python train.py --n_layer=23 --d_model=128 --n_head=2 --n_kv_head=2 --head_dim=64 --d_mlp=512 --vocab_size=2048 --activation="tanh_gelu" --norm="layernorm" --norm_place="pre" --norm_eps=1e-05 --positions="rope" --rope_base=10000.0 --rope_fraction=0.5 --qk_norm=false --attn_scale=0.125 --bias="none" --tie_embeddings=false --parallel_block=true --init="normal" --init_std_qkv=0.048 --init_std_o=0.0 --init_std_up=0.048 --init_std_down=0.0 --optimizer="soap_variant" --lr=0.0078 --beta1=0.95 --beta2=0.98 --weight_decay=0.058 --lr_head=0.00728 --grad_clip=2.0 --warmup_steps=200 --schedule="cos" --final_lr_fraction=0.0 --batch_tokens=32768 --seq_len=256 --doc_mask=true --train_tokens=191800000 --steps=5854 --dataset="wikipedia_en"
Each number is 128 + 24 x the weight over its row's rms, rounded and kept within 0 to 255. Layers, rows and columns count from 0. Numbers have three digits each. The size before them is the row's rms in percent of the matrix's.

# up: layer 14 MLP up, 512x128, rms 0.255, rows 105-157, columns 0-127
# down: layer 14 MLP down (transposed), 512x128, rms 0.261, rows 105-156, columns 0-127
up105 097:110114122130147114125141104130170126107133138114141150168138130105132126126134136110192131117124148119140122167130114106127089141123101124110159106159144107150184143147122099173151074141142166164138138128137148130118093127139080083114080100115157101158155133092070090132112106114155161121134115137068148179092123151125139118141108112118151140138185117141146088127131131134129156140117
down105 102:157176148144133145067134121069080189180117140132133162129171115120112117164135137121156131121132103133116144111127105099143126150139103115150111169114110101114145083122150125138149144132096144115126093158132164121126123132167145078098085105096102163149114137098156139150145118140153134121139104103105123070152129112129137159156120137124133139120180139137175139109116134130121166125138
up106 093:086134119147119101079173143117092096127113092142173123147136094133090088155121143150141138127102131140157100121112144125156118091075156159144125129133135137159114172143140180167105161097111167127135128142178129136119133130135118124145157117132109180132140087133111126134127116132104151141139098117096137127116152129151102146085167120133132109138207071101127127140126108141114141108127
down106 096:103152138135122106129166104154090140128147098103156103137071114112127136109122143163148126161112129140170097101151091102109147126128115101150153116138153136093152166118114089112130109096084139120120105126084150102207075126149141117114123114098143120127160143127129163116152165098161108132139146121136141117154110132127076121054134127104090153123134135120147111117126139108118152097115
up107 097:130090148112144112107135139106141137105154138133099142139134069111151113096163121146123134097188112109113094131144126099163130121088169124126054130138137167157161147124132155107111119144076189185160150127085110122125133145123092114150126143109144122136122131082098154152153136150112175135136119147141093167116109174107152124118116129122118133124159146151114151116148126149122118103120
down107 113:146148172147150077141098128122113126094153133160137142133143114098118146125106121093104145143123127117131163128113131163147124121122109097133117129170129138185152114118180148146156075110121135092111101139088143158140155137095120111066127103152125076138082145130150163094160135127129138128080144126184142130119158109156108087112131130114140117080115101115117099118132126138109177139112
up108 103:127112167126117149115119136135123139142143122123144127142175152149116087134139155105097155121114125126090141133103139132118086164091110149157154091109105121102143093140106120133123141109100162127076179124150128142086164176128095139040130152121123140142141157133099124120149140120137126116151119081124093164140131134113147105134155139158130161159129179117083152078121154139124152151133
down108 106:107117154089115106156141116096158111136117142128118143139135144128117149134111124115162152128106103149121133086168158108143100134122188135148139136085122145137123169129183146160144134125142106140143105131133125136139087119150131171125135104123127128044101110132162139125214087112082143131154132156132115157150133148090153158170126095103123110113113127130147114144147127149142118141079
up109 106:123129118126152087136137128125127185133110152146103100091133105154145125139155120143136157104121110121172176128121107164130099107152133182088151121170130156088148146153099144141134114133163136165123119131148100111127115120121158075090133114092111132123117114092121165161159095117121131075111077136107153128132123154104127120108174167132143131135174118085131080112124144121140101139158
down109 106:115113131123156119107131142132093123101130072104151110159112111079140130153116150141120142142127111109139131090137141113094112113127130088157141155168072138161104133115110138152146127145092167160123130108119176168100093148131149119145105090125111069140173132093121088079148191127175150099099126129128134115130118104139120131181124115149144124140101126154108133170143113116138098135126
up110 111:133181106128156064120124140122131045109123192067127145135128116168110113117114148120072141143157126119112128159120097136159123080123124136124158112168127119147125132153145105087117144173108142127151127120133127129099128101126161145180110141132148140138108150101116090129108103101160130140092109104123144164154120128155146091124132145113125138095098119138123141165112105124160133123108
down110 110:181124102100145128127089116120124143140129089127103110111131098126107104115142131164146082162129145163160133103127124158104133104119081162153148160167126164142132118116109084112136109136133120084163128143132118134130116161121139086112153107100184110123128101161127183120167111108147122118115137151123124153119084163125141126118157145093132145129089169154140132128153171144133124091064
up111 092:105103119165121115115110127122156141107136131147121120079113191148113120087162148094152154135166113103141156124084142113119107153112141101140163132164138139155140159134115085119163131104117144089102123136079143164108127108141138127144143156101138124106171148140169140117095143101127122120130149102130129088112139131154097125145121147142137119148129157119082092097103104201144184132150
down111 098:095131138116116121125138131116117182085132145135107145085144082125071124130132117115169118118175105115137134090130121169149143153096147107159166137160158105140131128104130112142116104138142126128171123102127133123135153156209142117162163108140112128108128149097123106149130145119093095157156156140144113139102114165111199104125094076146158111128122119128128139124133124128148141154174
up112 089:073111100135102088144148112130101102115142112106171104159133152123102125162127089117089142138096136138078140120075152114125149176147195169121108103116155111107118140127105108167138125164143118124101123145119112162129141161146154141125087156113122104153130109135162159121164116100146159092149121091117126110123135170104113162124131111141139176136137124128144159133160148082114140122137
down112 089:150160169129143146139113153113167138159130120130091143065114118152161114118119162104170144083136091112133144138184105156139113103107110121127117128182086106130111124143172134122120133126094170125127115127185147150143137140124104112114150122123122164096089154130116110140097124104140115116097143127138108122092120124106143098133133200121143105114149097108073104112123132173157117129134
up113 096:103130103148147132094129157113118147154118136139168098114137125142113122134102130150077141117099120149119110144098094160147092155143105133116146121078138108143162146132119150161100185137147127158138089118097122110121138104149155143130174144138069128120118111160137111079131127178115148121114100126141167137126130137121131152140197134081080150146128161148106105176109159127159153128103
down113 093:164134106134133144091119166151160114110150118128086131122145101105127180116108126096134135109134122130132133117136101111128165121092140115133111098124149121134088125155149144104133115130144167056117135123178121134199159150102100085130145148183159167139130127125136146183128100136113145127149145146111096139119130115154142094108093175122140085145091100121127130137081162150116132136121
up114 097:146131096101126128133129121191136161147085111141113168130163107097128110123153138135133158176145098110103130109115133109117079130113134142117090086093103126121167117060140126142170154177126162146154078111136137123143152128145144108097141140165159131156160104132092109143089096131136134133130160116130152106104120159141116121128120146136166144118107127090136158125128149101113100093173
down114 093:089161141150135181186168123134118109148116164110128118153129112137162159116100137118185110117149116145076166112109145123126153118148156125126131173080135129121154148148124159130119104091115093161105156142161117127109147117159112145151153109099129101129157156130107129121075124149131169096121142129151154119118115132091108073142108162109141162136103139140143146168116120107095093140121
up115 097:146114109174122133141114185119140127105129128095131128118122147083125103159106142136142146119140124123104149146123094113167176094102150103111140146151096159110154117101142134156160154149157154128132074093079127089133189146123142146082128126136167134154135130140150083119162138106141163101113132116135102139091109133163153116145098148166141136076132134100164100131155099128139128119096
down115 102:119118128137111155116110114123093096153108138157107111183154141176140122126119132129163128162110130139117139111122101083131119081145088179127125150132125146126136136154163126171131116146135116110104154093166121108154140104111116151161125133184110147096132147120068126101152123141123140168150111157098139186152110155103110124108144140120142117136111115091068126140106129129097178079118
up116 092:098190083125135118119112141110129152115150134120076124120135110164134182124133131122094079119113121090104150177145106137141112120117131163097146109168131130121114136184109121118129160163147087163117167116084121122103140131145142135155163124143134130122160114106138146150158109137122213126120088115092144133148129119123144137076122145132159130115095096142126149140154098138148124141102
down116 094:137119123141187109160093130121125113111107135136123126150124142129168130113130194101144109103138158105153124108151108116155122170136140137122087116138088138134126070174088120123095127155176139073123161107121132150104089119128133119140077110120119129105119157076155091120157151130147128123152120107139131125170145133129136148181095113136120179158123167106123134089119155103147126132123
up117 109:109105127132072136136130069130140129134117141144134122219117091135117120123123125130087156149100146119137130130137131137127116118107094111145151103127121079090142128135117121167123131129167109118125131177139175088113103145114137165121060169110156166123135128121129133127110127129142189102147153124121139062124138156163161141143102127094110124128132117141099125145147107158102107111109
down117 109:135087128111161154103106059136137165129129146124128131117102102102172184104162143165110164137129165120111101110093120126133128096146126096109152106083116131121144155150107103176154106128135124072103098142111098100114116127113115136139142126155102130139132091123159127086118153152160101115152149133137112096107163174138152140166133109159136096117133164101101083141148126120144122138116
up118 102:127093110147140117150098139105123127079146113141103129139121165142130128140101163152129157154110135151154099079113109133133162102114125140137130192144091133069145122108153095124130076112200130132125139137106121108134134115123124175086143141120138109079124120139101158121154146091160134128149123090115151129154143110165075089133129131104129111094123120149068161134138141155147126134124
down118 107:110099126167154148130097147104124143080098182077133153097127122104167160113139120147164106113150151154138163134109139077096099149119111105138086142088125148114166171146099119132117159136148125087127095143121115121140144125096091161160134117122133119124113115172143137130103138139159202090139119149109130120099141150096117139148144152130160112143096162121146128166126144118106131108144
up119 096:167121123140144160121078130162151060145156133123122127117110187156116132121129152091087127084138167149161107126155084108126124130159140111117130123137141108161123148100137120106118108085141083138133154153134170140120116168170062131097107097133154100114145115136128107133154144151125096122111123086133107158129158145143148122117124103147124089108139131134112121189095122146115135145106
down119 089:135135096115153149132110139112136166107120129106127105134125114144142149177149147105134183123122156124090138127132148121167139119115123157121116141087125138129109148154132167152123121129087139148089168111112151124090081147183072115091138151082101123104106147148121125173121186159149125143101131138165114106100128135149133161149170078133144173138120123171096094129125108150145134146134
up120 093:085108161094101144153123137143119175103103092164129116136128128145124136091146108146168174149110120120169135141129109141112115135082141155116123143134121132129117101102138119104079104130166158166106099136126108141117096119137099083162127087141126143176149137119131106137176147087142185126069122145095113120167103145137100162153168149131112132111139123158121171124130115125118116108151
down120 099:147137088148130125122048093120096164161083167088122095132148077126100161132094088153106143106098133096143110129172123148111134135140113124129145098101118135102115100116174160134148134125148101152138105140060099146092096100126121134117122172111141120135118120157162101131115138164126124154149155172120143132143156143099139142114118139114125099140123117108109161136104095141109122144119
up121 107:082142107115081131164135130115150130102118155171123108147140107139135148106136143095137147141158105086112151135128062137113146136087101134115114160105067183146126095144153122123118140118154137089141151100120157119158086121147150136125178109122120133108155111164128129194120104116113127170107106150110117134107142192098147111177138113136150143147117127115133124109142142133113093137136
down121 110:136125107090096122140147135136160120124097128145132109119062067143125114139113146146108156094105125117125108122129101147151145161134129151096161155131061151158092110138150137118116172145160096131157137095107111096127106116072129163081113113135090156117120110142147091166150099107159110176113145153168127137109139146081132127127125137136119148101113108135133149147146099107165124129109
up122 097:137122135128097118092132105083131111145119083151087133187148117158084162111116112107153172106100156149131133100108112143128138099080150111165103115147146130111102154109157131140088109141119110142135136082122151119113156118123112141161123157160132123131133116124130153107121139133113143089119170147108116142096130124122105161154128134155085155075151099129135121144102172156170103164184
down122 100:129137162129117141116130091141130160144117118150136129124195169093097136130087066110115126150136139139139079078105111112132130130101079126111119095127137104101142140150175148138122130141141141111087080174146118120117099087108144115105136139131113135110056161150102117116144092121144091099123121135160112126154153139115118104127116147168105149093140149099146099126128129103143167149138
up123 096:147138132124155119138088131141132150113144128145141123109158074160139108096140172111131153135141120109073141147161112133136140140132141099127152077159119159159132058146120138145129130116116127121079112113174133118102100151151148122124125159129098147087136098128120100201149093144173124118112141120102082177110123141137127091118116078143163103150139127090115117119159113137145120138109
down123 099:117132131128122134102135123084145093094099105119122082104133129138108114144122101109128085114092128100129155139155163128161121102113121095116160144132153179134135162130167113163127076141120139096120124162134094122154132078069109139116066141111132138117123107151163098158133086076140117159175119090172097107128144109112136140116091146092103125125106124108138117103113129104133134147140
up124 101:145101200114138092106129152126103168101139161165136146116084141107126142160106088108153134151147108102134132129151105124111088117116125163141131143114096122074110143108145153176121111114094151147120109165116086155137146129132134104087123154108145131124132139140088139120129136228155116125112140108159119116102119136120117140133141106081105124116147124100118135152177110130128123129164
down124 095:136129088121120159151157115132139097145153135101105102131121139123122132110114126163129118108114149097147136172165093090120124152149149083108180138137109120165173090121121122098133110084154112152112074142129154124135107147151129145147098120078169159162134127184148130174130099070138085140138125120121135150161085111136135173103128139139129124125113129138118116108128116119142180135091
up125 114:117153144142121133135149119145165160179121136182097131110127075105073141094102113122113144143129114117060112136107152133105100124139159115165124088102100113138155139134130117118106138137127136153127130094130133102128095091134114109128176119111194128117085099140124091144150120129159145109097134098157151131151148111144172067121111102142116122169130140141113133126144161145143115129173
down125 112:066201142144106117138174092106125111094186119102154116136117121140141130132113110126134149118139128200147151152149135117118096142161168122113112121128155166084097111130104139116107142105128112137159098151154093148128136136118158152110138070122160147099119110159120153123134112112127111075113133120135123124138118112143119121139133119133141139175131144148124138091187165154101097108125
up126 093:118116146185109087122128130130141127126148152129160108120137105103116113139157137119171088155134141109127130152105101148122130112131097132122118109115137107117160138120129114134135129099148098122176094089141162169139110130186108136118097121164099147158152134097092100110106122173111150122110106188168148149160154141127100087170120093124118107102073161101152124122108166090146124108142
down126 095:163116081140119140181134112143152150123135107130101160122156165123145135130094154123087124168164159128148090129132173134075123114164173120083143135138151131111158080176157155131089099130145133119074125133139138099122079128156128100114128179115128111115104082124107151103134109112167133118140106068124160136125119115120120124139140132123117106143142117129130113114163091133154137151139
up127 100:103134122140100146122117122159132150154157151160145181100145131156115104124129116105166107136061139116140150078148132132104156107113140143144099117148124095139144140129133114128127181166128150131128106106127113150136162115145099127104100166156157130150119093099134144126164124157086095157138184098084125133108116096177117141113129109147120163106105083129112087107098119139172128124093
down127 098:125151125156144121095140133148136111120140194118169132139114131128109156117088160085109095156132131137081103089114098135113149142134133126124153113164123128102125110133138124114151103114134079150086110169109147105122110130119162162182133125148107142154134149153134123164082136165175154120181130140154148087150176121127140180135143163134162138137169134127124147101130154120159139120104
up128 108:082153106114130130135086158108131137162107104097124190152127144142083140143131144122125130112145109094167127116127111147169144153143116178094112109129051135074134107118136151121133124121107150149120141094105126083120143115129106093104177138121165157117118124105136120138127120099162122164147126125134177115113131136155092130129129123112107158124136129151096159114126127133164079106187
down128 110:120152078084105124085119144086127161098125109185101163126087126169140115158114134130123107111110136161111113121143099160139138122066146145112117110138150173119209124142101137107160148132121169124121120095151147128140142123135119103115110143120132065116155137135151118150150151157135100141092121101109125122142172133117117141115108092163111129098120161163144125114122127153115105137098
up129 102:136148138097118125136093143098157121150115101065121147154095112128114156152119120107117143184127143104132127139132074150122130129130075123123099149140102147108127196163158122144112129147152135157136079150112154159120104151147119124161150164122120161061124136164159116120164123121104124116158117097153085123109153149150089094089145143116129148111097121140146126147114110121104099112145
down129 113:164128120134122074117135125132127090144138109145138146166126128126179125115084147103136153135157126133092125090121129137103111152114062129123138109104148136156107152109112150124146107157082122136135143112128090188105189128147102119082132105164121117126130145156158147114114135121066115129156155173146119114137082122152127130127105098103100076130142136154117163163117105139095113144107
up130 113:197170141163126090127108155148111112158104144174109098131169121138133122125073131127098147099091121151109146126160142127138132151143139131143117141122157088128132143143172114130154129087134106132116141122125127149153118131184081075129160164108107114130100131087125102120171127167101092139106130104084093121093102157143162149129110120131161114142137095099124143118124106149135128107109
down130 114:126127108134091139140114118132113143132150131180110133129105145135093118107118130148122069153112113123167083069125144130109140137127118098115126112136197117143111147120158164094098127169143140103156118121158138122096130115122190106139122132167077109114107167141103125147116119118127128127150133157159152074140123159172134154120078137171136132095092128144135147143100145142127138167163
up131 099:115147189124130101108150125119134087121116122152092147103135140114114141140177114149175166125137104096126088154135123125121130120159146160132110110197111148103163170086135116128140134140136154068100104112153142111145133116155141141102110119144156089171075096135130110122097097145093133120139155130114111158145152118121133117130107139155163130120148092127163122182109117161137096106134
down131 104:135122140125141114089119112153136081147110085119161140110126133102178138132147152100132154092151102144078115165125103099130182133121139085161075123116140163104153148091125137091118166129110148084134111128115172104118125159103124146121110135086124163144159118112144106196149133118140114100145128108117125109145072167157118133130127169124131145134130108168116151155112122133138116107104
up132 112:156122118119126131171086117113072145124114132179125155096135135157128103099126086137118085096135128120107130125158132172104147163158141175137089113137129104113111149141185084129113090110115166112143137154133129138147149152165131147116109166146139149105131104134097090137121152134198147121136104136102091114165128137131113111109162109131142112198120133145121115119130114113114086130140
down132 098:147128130092119125122154168104160131136125111132137099108092152103095118094146136123113111161132132147143126114111172085125121143103106169111136143079114117152127125151115126128099071167145146143138100188089083130174140114123143134136083129137126156107132130120117125142114106144154111137162112117164128086132114081115118127186124132101146132117094102112149091107124101121160180171163
up133 101:124183119080098165134088092103128161121107145168171114107084141144124110110179123135164152135123103115117119079141106160166136070096155162120116180128155117132146111067135125133071129114153168117114141136132161135096099095126114110122176162114137115108141115125130134129148137101142137119143130126153121160155116130123154121132154141101114125147162139147109158132119102125157109120129
down133 100:123149143115141110131115186108139156152159143123157124109145120122115143129106124185185139097099139153141140120136104173127152161088096099108124103133112114157113124128110165158116167136112154130138125132078127162136110146191148123146155114134138112100098100165116099121134146099091126127153143138111141135130151143136136147131120142119124108087099154137106180145101107125093183062137
up134 099:133139140116104085109092089131082124178152130136099143090170154088154112134121141125115187121145104113127110149109131125104091131114079125151163147132131081102114129139096125100148120102118148147104110118115137146155087141130127127132149113070126122132143147122121162134138089105094173181160141149137097125113133133167176112136152136141119150136118135116108174122103179104159145114129
down134 098:125079107154140114095129164104099148115143146146123143132132161112159147093099131118113141111086177123125101137152138156137075144091098114094151121096113114131160114160114100117143190100112095111155117163119112160216111110116152128115134127147126132114096134099117110143129133117149142116097128116120150097127090121107119136123123145129139167128096111074084139131142149118130145172099
up135 100:121120108133136109152109150138090111133091112162096159134148145126136118158114097077101120143151095127134167152123092108086075117127136069094129134094120138119120149105110150168099169110140114097114140156159154126132094152184153151100168161158133144099172114092106094136103114145152119141118105116151104159104124129114137109100085121131113097138142126105089136125105148150129135096131
down135 101:082122091159160152089128141110128155152116139150149153081125090144144097138114123136160113124137125108122113119117117116149087148078085173114117105104146092084133154123180207162140097161119096117140137140126129156133081078124119124112133128121141121137121101158112111137152132135130099120157113116166122125118113100122126139117079107105103132117143137147098079132171132159146141141117
up136 100:084117106160112160110119114166146125141181141143158153125165111117144115140190089097084150097124102162130130125166133133112122075106101133169121166140120132125123151151083149157087100133133158143146074108115133096125118138114118130120126103141154157127091090090129138115095117112138107137143140107115151118142129124132127089162155111132141205145145135158122118103123153149111099124130
down136 095:147151139114126160123142108144151114106108136158123172135096151115108148133116128114124087125117120107106090135143126112127173164110166155131138138146130094152143142148107140114146150113080127130113114143126071106129146132192208150109136086132089127177088159148123109148127149114115126103121152098124156072166105125147081097132144138143128091141126151105141125123151154145098146092119
up137 098:101135141111141136058110127101090077122118123107133127104143179159131113108133114128164121155125148105173162082126120141172103140102126163154130189116088135112138108116141125119122130129111133092119126138118157160117134144158126133125124154124135110107171133085116119142103103120191146139138141131163156150121093137083121094101156152092113126190154113152114134121132117169150135104127
down137 095:121133127075110091057123140107140124136171124141132120140104127132125150098107147117139143102154144176133158178118120154143138133107176134155159163145152155136085135153182126155131152167122114129169131151132133107144162118136107101113150109174118098117130105173104154178125142111132138105160121110119118103133116197124128113152146128159136117124146140143096088131106143134111094096120
up138 101:123145128132129152092162108136117127089148104153077100102119130118158128119133092155104146098115117086135141126105080084157164144120160106107163131119153108097143145109111109111090135110136154112156143152126096117109167122101118080155139137123101110125139149116133117144082112124161103090085133168201124134126125130148117147135087104121148137144155166162119120163122115100160173143127
down138 085:121141123104100109151146091153136087155150136141141149139114108163113156101085131111127129157100145115144121122120140126089143126180077141138147117133152135122110158129144164186138118132144143146118127092138123115112071098171132173122080125167157124118125101124147120106164132114102117167180155092143113151099110093098158091145122091101087172139131122132127125105122133146143085113126
up139 096:109125164095145134122109117132109159109145147141130117122121128102133073119140154123129125134116134085076164141120162145073123118101134118169142121108136085108167106140172071108093139118140118128110079154166103161137141133097120131118135136135162106140154130143136151122081152077114135181148127084081123139172102120129117121155159114115126161163121113142121160152139172122124130140154
down139 091:112178149131135142128122172141133097136133154121093094129096101120095154079127066118096144139116145155121102096151108120144147118127089143116119109154115124105080136126155154153168119106134119125097131085119154150132130090135151123146164116153163157120106186144082125098142140094142092134135102154111147163162139116137143158087138088100167124117148143110129120169106163112138123120126
up140 094:128085138159145113119091175153130153125112147092141134117108139112095172163110152130102107121097122128094121182110117145134156103109117130160126070130122148119142122168135130150151143146143121115103096124163115116140128126120074124094141099113149134163126164129108096120151108154144093140130087091170104105102180148111138134122144101116094100123148183140111104086122152159137146095145
down140 104:119105158136134183091143198159116122147179165152086125156120132100143139129131168107097152167159118149100090144144135109100132106091129135167136140106113144129098131179137110142120184149130110086126144147113172113138089110137160148157122133093144144121136129144134169086153145100156126109135120136126138123128091138147103093140130123136125119147148099110136094109141173155148133145153
up141 107:123108154141120125077097112184130121170144132116110089130127136134152097128155137113116161141093102113122121148119133134083080127144146155111138148135106160102143106100134108137127124133170122151150129142166126086140114137137136166104099063157110129133152128116138124139144110166111164060163117124140118145166136147141120103150085123114088150147103141147058147097143124143082127133118
down141 100:103105158115174123177125123132167146144108129127136106164153116130105158100138122112158134138125137138169127118120146149133119146097139123111164068112118099115111117146116159103146074130096173138094105104104114157115115095135124129116140119129159100093116140136107116112105108138095128183131134115169107139085134106090138166157135109168158169078114152105162139148134130111164182134124
up142 107:129088150154109138149100149120070149121127118162130162163147159119111109078127107155096156132127120143152115161141126164182107086144166143117142090112126150102126141130139141134127126112120134128168162123138127054113095099178094133121185150155137104125142134102100162159129133126073111135150135124109117137082117124109132117115119111093134136143129170110145117130100136139125114108080
down142 111:150116133088124138117127166104131157125172113101125115169127129136134127126137102153169144084117105185150135156135131119111174101171141136134137125150162162138147133139130122136137121112103076161153118174187122159126155143166116100136108132137135110123150124153166121145106162121139121172147145105076135140141126103144115120108144161092091150136176143181090099153128134132115160148157
up143 100:116130124152122100126101150161117137129141167103108117125107080143123137132111162136172076121098145143121142123134137144091138123114140112153099129157153151107152116115104122156117146139126152108168113131141135155146107137119065082171129119106127142085089145140109187150075123137123162172093129128099131067076093155109125120137143094106144132142113107121130122101153158155122089145114
down143 092:132107150089122117106112125097121116115130173182136137125127126170118135125087094125118150110115126155137083138149139140171150145134123129129136102111113096122141104125140130177132113116103108147147111145113127140137123129135151089133165117109175175127112145117117112137183111146146114091094141122093110144178104145167182136106088086084112113143126115061104114188121115147142132148138
up144 095:173153113140130098139124140117194127191092159112125106129120140118123092094175123124135140127131158111149134151131081110132137131131118102111107137155111123130134129113129149158072163134142139096112120119105157144122097135126099177104137136151148156081169116117077106129132128122139151105095150126088099160119136135154127114142073110158074165098128119160149094119145091133127107124113
down144 093:122125152113130097129083144083120106152175144113088123139125124123158099155149155146106129115105163126176165100145160155133110131113098137073134157094088120128143123081109190134124112121099152159117118103148113121111108129118122131134130111121170148110138125155152131114141155100122167151113119163145127113122149075123173124175110130084167113171132136146148144098115080130123137134097
up145 097:125152166145059133118124153088130126096079116120123093104067130135095164133109101096158118124122096122121169119075126106132170120132111139074125101112133137152170115102128168114106115141159138144105162084159101152116132136141138101150157120129122117098128114127181134137138111133161104164085128107095130156168162118104134125152160138119148142129148153104118140133118097110107125130143
down145 095:159116118107165140109177149148106130148163144135077126143133159154123114132176116121136122131135141135131078060141130106099093132159105179115125103091146119099077100127152090144121108172119132081116117110166123143140082137135104162167112175161143117163121119127148143122163183133154118118165120130159125155131138156145094094123131113135125115128121104128127123097102122118139150118137
up146 099:124147106127124123132117120110111118167167120108121129114149156161127141146142128109119127143145163089158136070102074139115144145122123110171135138113136104126167131117147086154115104147130163122168130128147163131122169153127124164130170114108122171118177120150124144140179138114116085107097087097121100102134133088106160130149120150118167125106088142138106133114134114125114213126092
down146 099:142149117113145150114138116122133138064127137158155130124082121120111127126151105137154127134143157109113118068112149146132133110120153103115126094102136130106092080121138133140114106162102133164078185147224112103131135127109165161154111147132126136159087124135142150146166152155144116122149077144133119118110119166132177106147102110129144110165138123157138136135107122154101103135139
up147 091:135127158147087140146134132128170102149132141151108136075117145139129111120154097146108138111161163103134086159133087181123171099095124109141120153115118119109118110172190100110084155110152125090118190123105129138103103142170153120133110138110150121142095144131122148116109130141151126121156134108169183101130074099135105107133102138151135129141105133139140150119132103126083119090137
down147 087:135132097138134099157109148143101148083151105153084121133148134103130112134143146133126082127122074111154189119094160116141113132122118098150107108144125123120097163086119100116132128109120123151134072085144072111151181118144121083179103107144137150135096117146095117148108091139108100147101124160114136125104117116126178117099154092126159126117149110131104149122115112153160146143151
up148 109:157144132153127134088135140096117128126142119147104126138108102124119113117159148156121133154106123118066100116123133121123149149126130072116101130131146090130125112147137129128119103140137210117136128110144153151135082076132131146106165182131160153090107082168163131128161107126126152128125100103135108122115130154116101120152085185119104107110141170124115142151096172120171157106144
down148 115:113162138126115145117135132105130114131149081112139143125152121117153148081132121124143126138131145133116129117105124097104113186119133163126119133150096177107062131142109158145115136139109132135091134148073155111117162168126111117073158073114137119068122132161134147135120166137102143134108142122112127140140112083110116098155120124113119115132147116100070146099110122193084121086138
up149 102:136141160103116123094123103114156121112146149123113122165142138139166139102135150141105102184176093093101130106075151111176131149154160101097150145125083140094126103150130124163117108112113172134130131116131089111121150169139126106139144150119188143131113128134095145154170135142145145154090136142126125143132090118120103117097132171102114155110154086105103188126109136134133100107115
down149 112:151144092092109106104122113099149113128126197130131104130155152140153114097087115108149121160108125131114127104152143127139146119170144109089126136146153084045106127161087140109161126112146142159108175156141115136114147178142137110113154141079147130134097158138132085125161111149146175110174130152107110129132106127114108123123119138115153093106081161129136123128114120138111095124133
up150 093:178119117087184153142114094126110075160148122130120114069144132122110107155112136109138148167113129141110130154120117141162094127137114129137105135160108101118160119135120150101119177099117150138144133152146136137138125109150105138102153108138130104078165111121167077124083125177121124140153122090150141122080099162129134137155108101070107145113172095119144145142134166133111137128118
down150 085:107130161143114103150119146126135113128126150098094127127118139180158113120127122131143085114138110131141134149121156111152117144136144157147110145125115121100130125147115122146146104099151127140108145127070183138120146156121117154170137153102108175104068116074145175107123138115143099127180146118141119115134106100125106109120179123119121172119110086194064125111142109125150086147142
up151 102:121098107159159148134155133108107135142145105119131134123149138152153105140118100109118118123140150124108173148138122108171111102129092121118138120157128081132127165081111133156102133105096123149140144103169122146112143118146124136087105145145170077131128101125115165126126175130143042184125136094135177094097079108162093155164112133105155135152146124118144139138118155121145118114119
down151 101:133156099132107122205097137114127123075109173127139101115115141128116151165117123119126106147122134148125114085137118170165138141108155098170124149154114142165099111149126103112140111098132134097124127149139103149123108132126106156133138143168118152182102109112139136092118129159118174097151105132156079140124141086110158154110108122070139133133082152097132101152095122158123140098115
up152 093:124110134100109075158083133186114128129112106103161143128142126142079128168124141130093100132113097095103145135165100098182114167130111136162124122107168104128114139162124089161154126146150139137121138126176142125139095141162146122122140173143144143103154105145113110153146154114150146124140125091111155126130112165064132158140117153071107126143128119100091128116121139144162136110146
down152 098:139132108110112160102144114130133167154158144135141151127164203134147094142132101104160181097116110129137122125127165128114089090110147131125149148154125108082126170091153141128129097071148118151142118132091135085118162133124143112149163097146099149116115163086124167076123150130125120118136149144132108133166152108156119110111126113150111116131115067115119095144141126140119116173101
up153 108:134156105173110111153097089156138129121102130112109110097105166117117126136107168115109080108137068161106146127095104111138115081132097143137146122139130114144145141129098108121152109151101133145128119146112150140128121122112147109142129143174156159100114098106113146093162154126137142127101050118125140160111147137105173103160087129071105110104116133131118141110130161136166086163117
down153 091:122116134098144137137153114088150133110161175150109128114139088125098121145171104138149144157126178122153121136128129143153129117137165118100124152126148150158121110070165141135105104123127114143121118130089085095187107116163110166118150133078174113172146146166137114139085109122134086132148156131157115124153139098113131162078144120137110143140115142132090168124150115161110158121157
up154 095:116129187108121109125120133112153154111157097163105130123111103069128139169101183130144132104104145156116127118106133115146085131139136114114097162133103100117130124126099121158132117116113116093126111167131131102109110138115142140091114141176133123155105120162106098136098176136133139130120142112114192136115174087172140135131139113098102173131116157140069126094142093169092130130136
down154 097:180120126133120135120099136084156121136110113147134142123120106179152103163078135159135153148147142140188108131135123102136128136135105116102128103142111147125161112139113162158127144138153136085092150121160114137093077089140108123123120085184106114116128146114116138073153129105130116148106184189109116107123095090124146141097135096154159130114153088123136129157138107123138107110149
up155 095:141119121100098131119116112134115148104137125107120141097089151136160092131090110139121126095147121140133153103165134113137163187124135108123147135127144120124140134101081127124088148062123097110136140148150148146151136136120150117151090143065153143117136120104131168142092104133114083124126122116157176134128095078141129122125094064074111112104171119120088160147104126118111147109112
down155 081:094122103126129133142121114124163114115092120156149155134097141107129188108110095117138117126113164137108136145131112147128154090109118174124125114137114108123140153152159188179170123161148155133125122106099092121101073091145128115135160114153152085083121114136131097149139169113146144143094143134121141133115145158083167130106152114154145115105081130117118118067118146163159122103131
up156 103:158108109163138120137125162169125142106162132154136172095139123120146093166162151161128150148124130141188084161120116111091108169096125128101101164187126155124124175124122111097135123112131131129133168144143168139071109119128088106104094128114126107127081122135123150136125100100095154140137106133115106151101107124121115110120146125152166110093164119126133107146103154123166143121086
down156 098:120173114137145123116164178095182109110105157136147138067138091115106147109145138159122138181167099118144116176121151095137135145165128138116114130121145129129125137148110144123121120124153145132137153144096153135117138130127098114110161104114140098134126180115123133133134138148068134100096137132150147159150110047102133195126125128149095103116142096133109170110119148142120100127129
up157 095:102123127114111163125167122127147156129173135154141178130139090109116096103118131082161122097067120174166153125167160128122139122148104132118113075154119146130135123120063116080145159148140130138131115118090124089125103175141123156092109174110167091140093138124149109141131116152163133104101116129134156143126131175098116142118142158105137151152123119124133141139139095138109116128098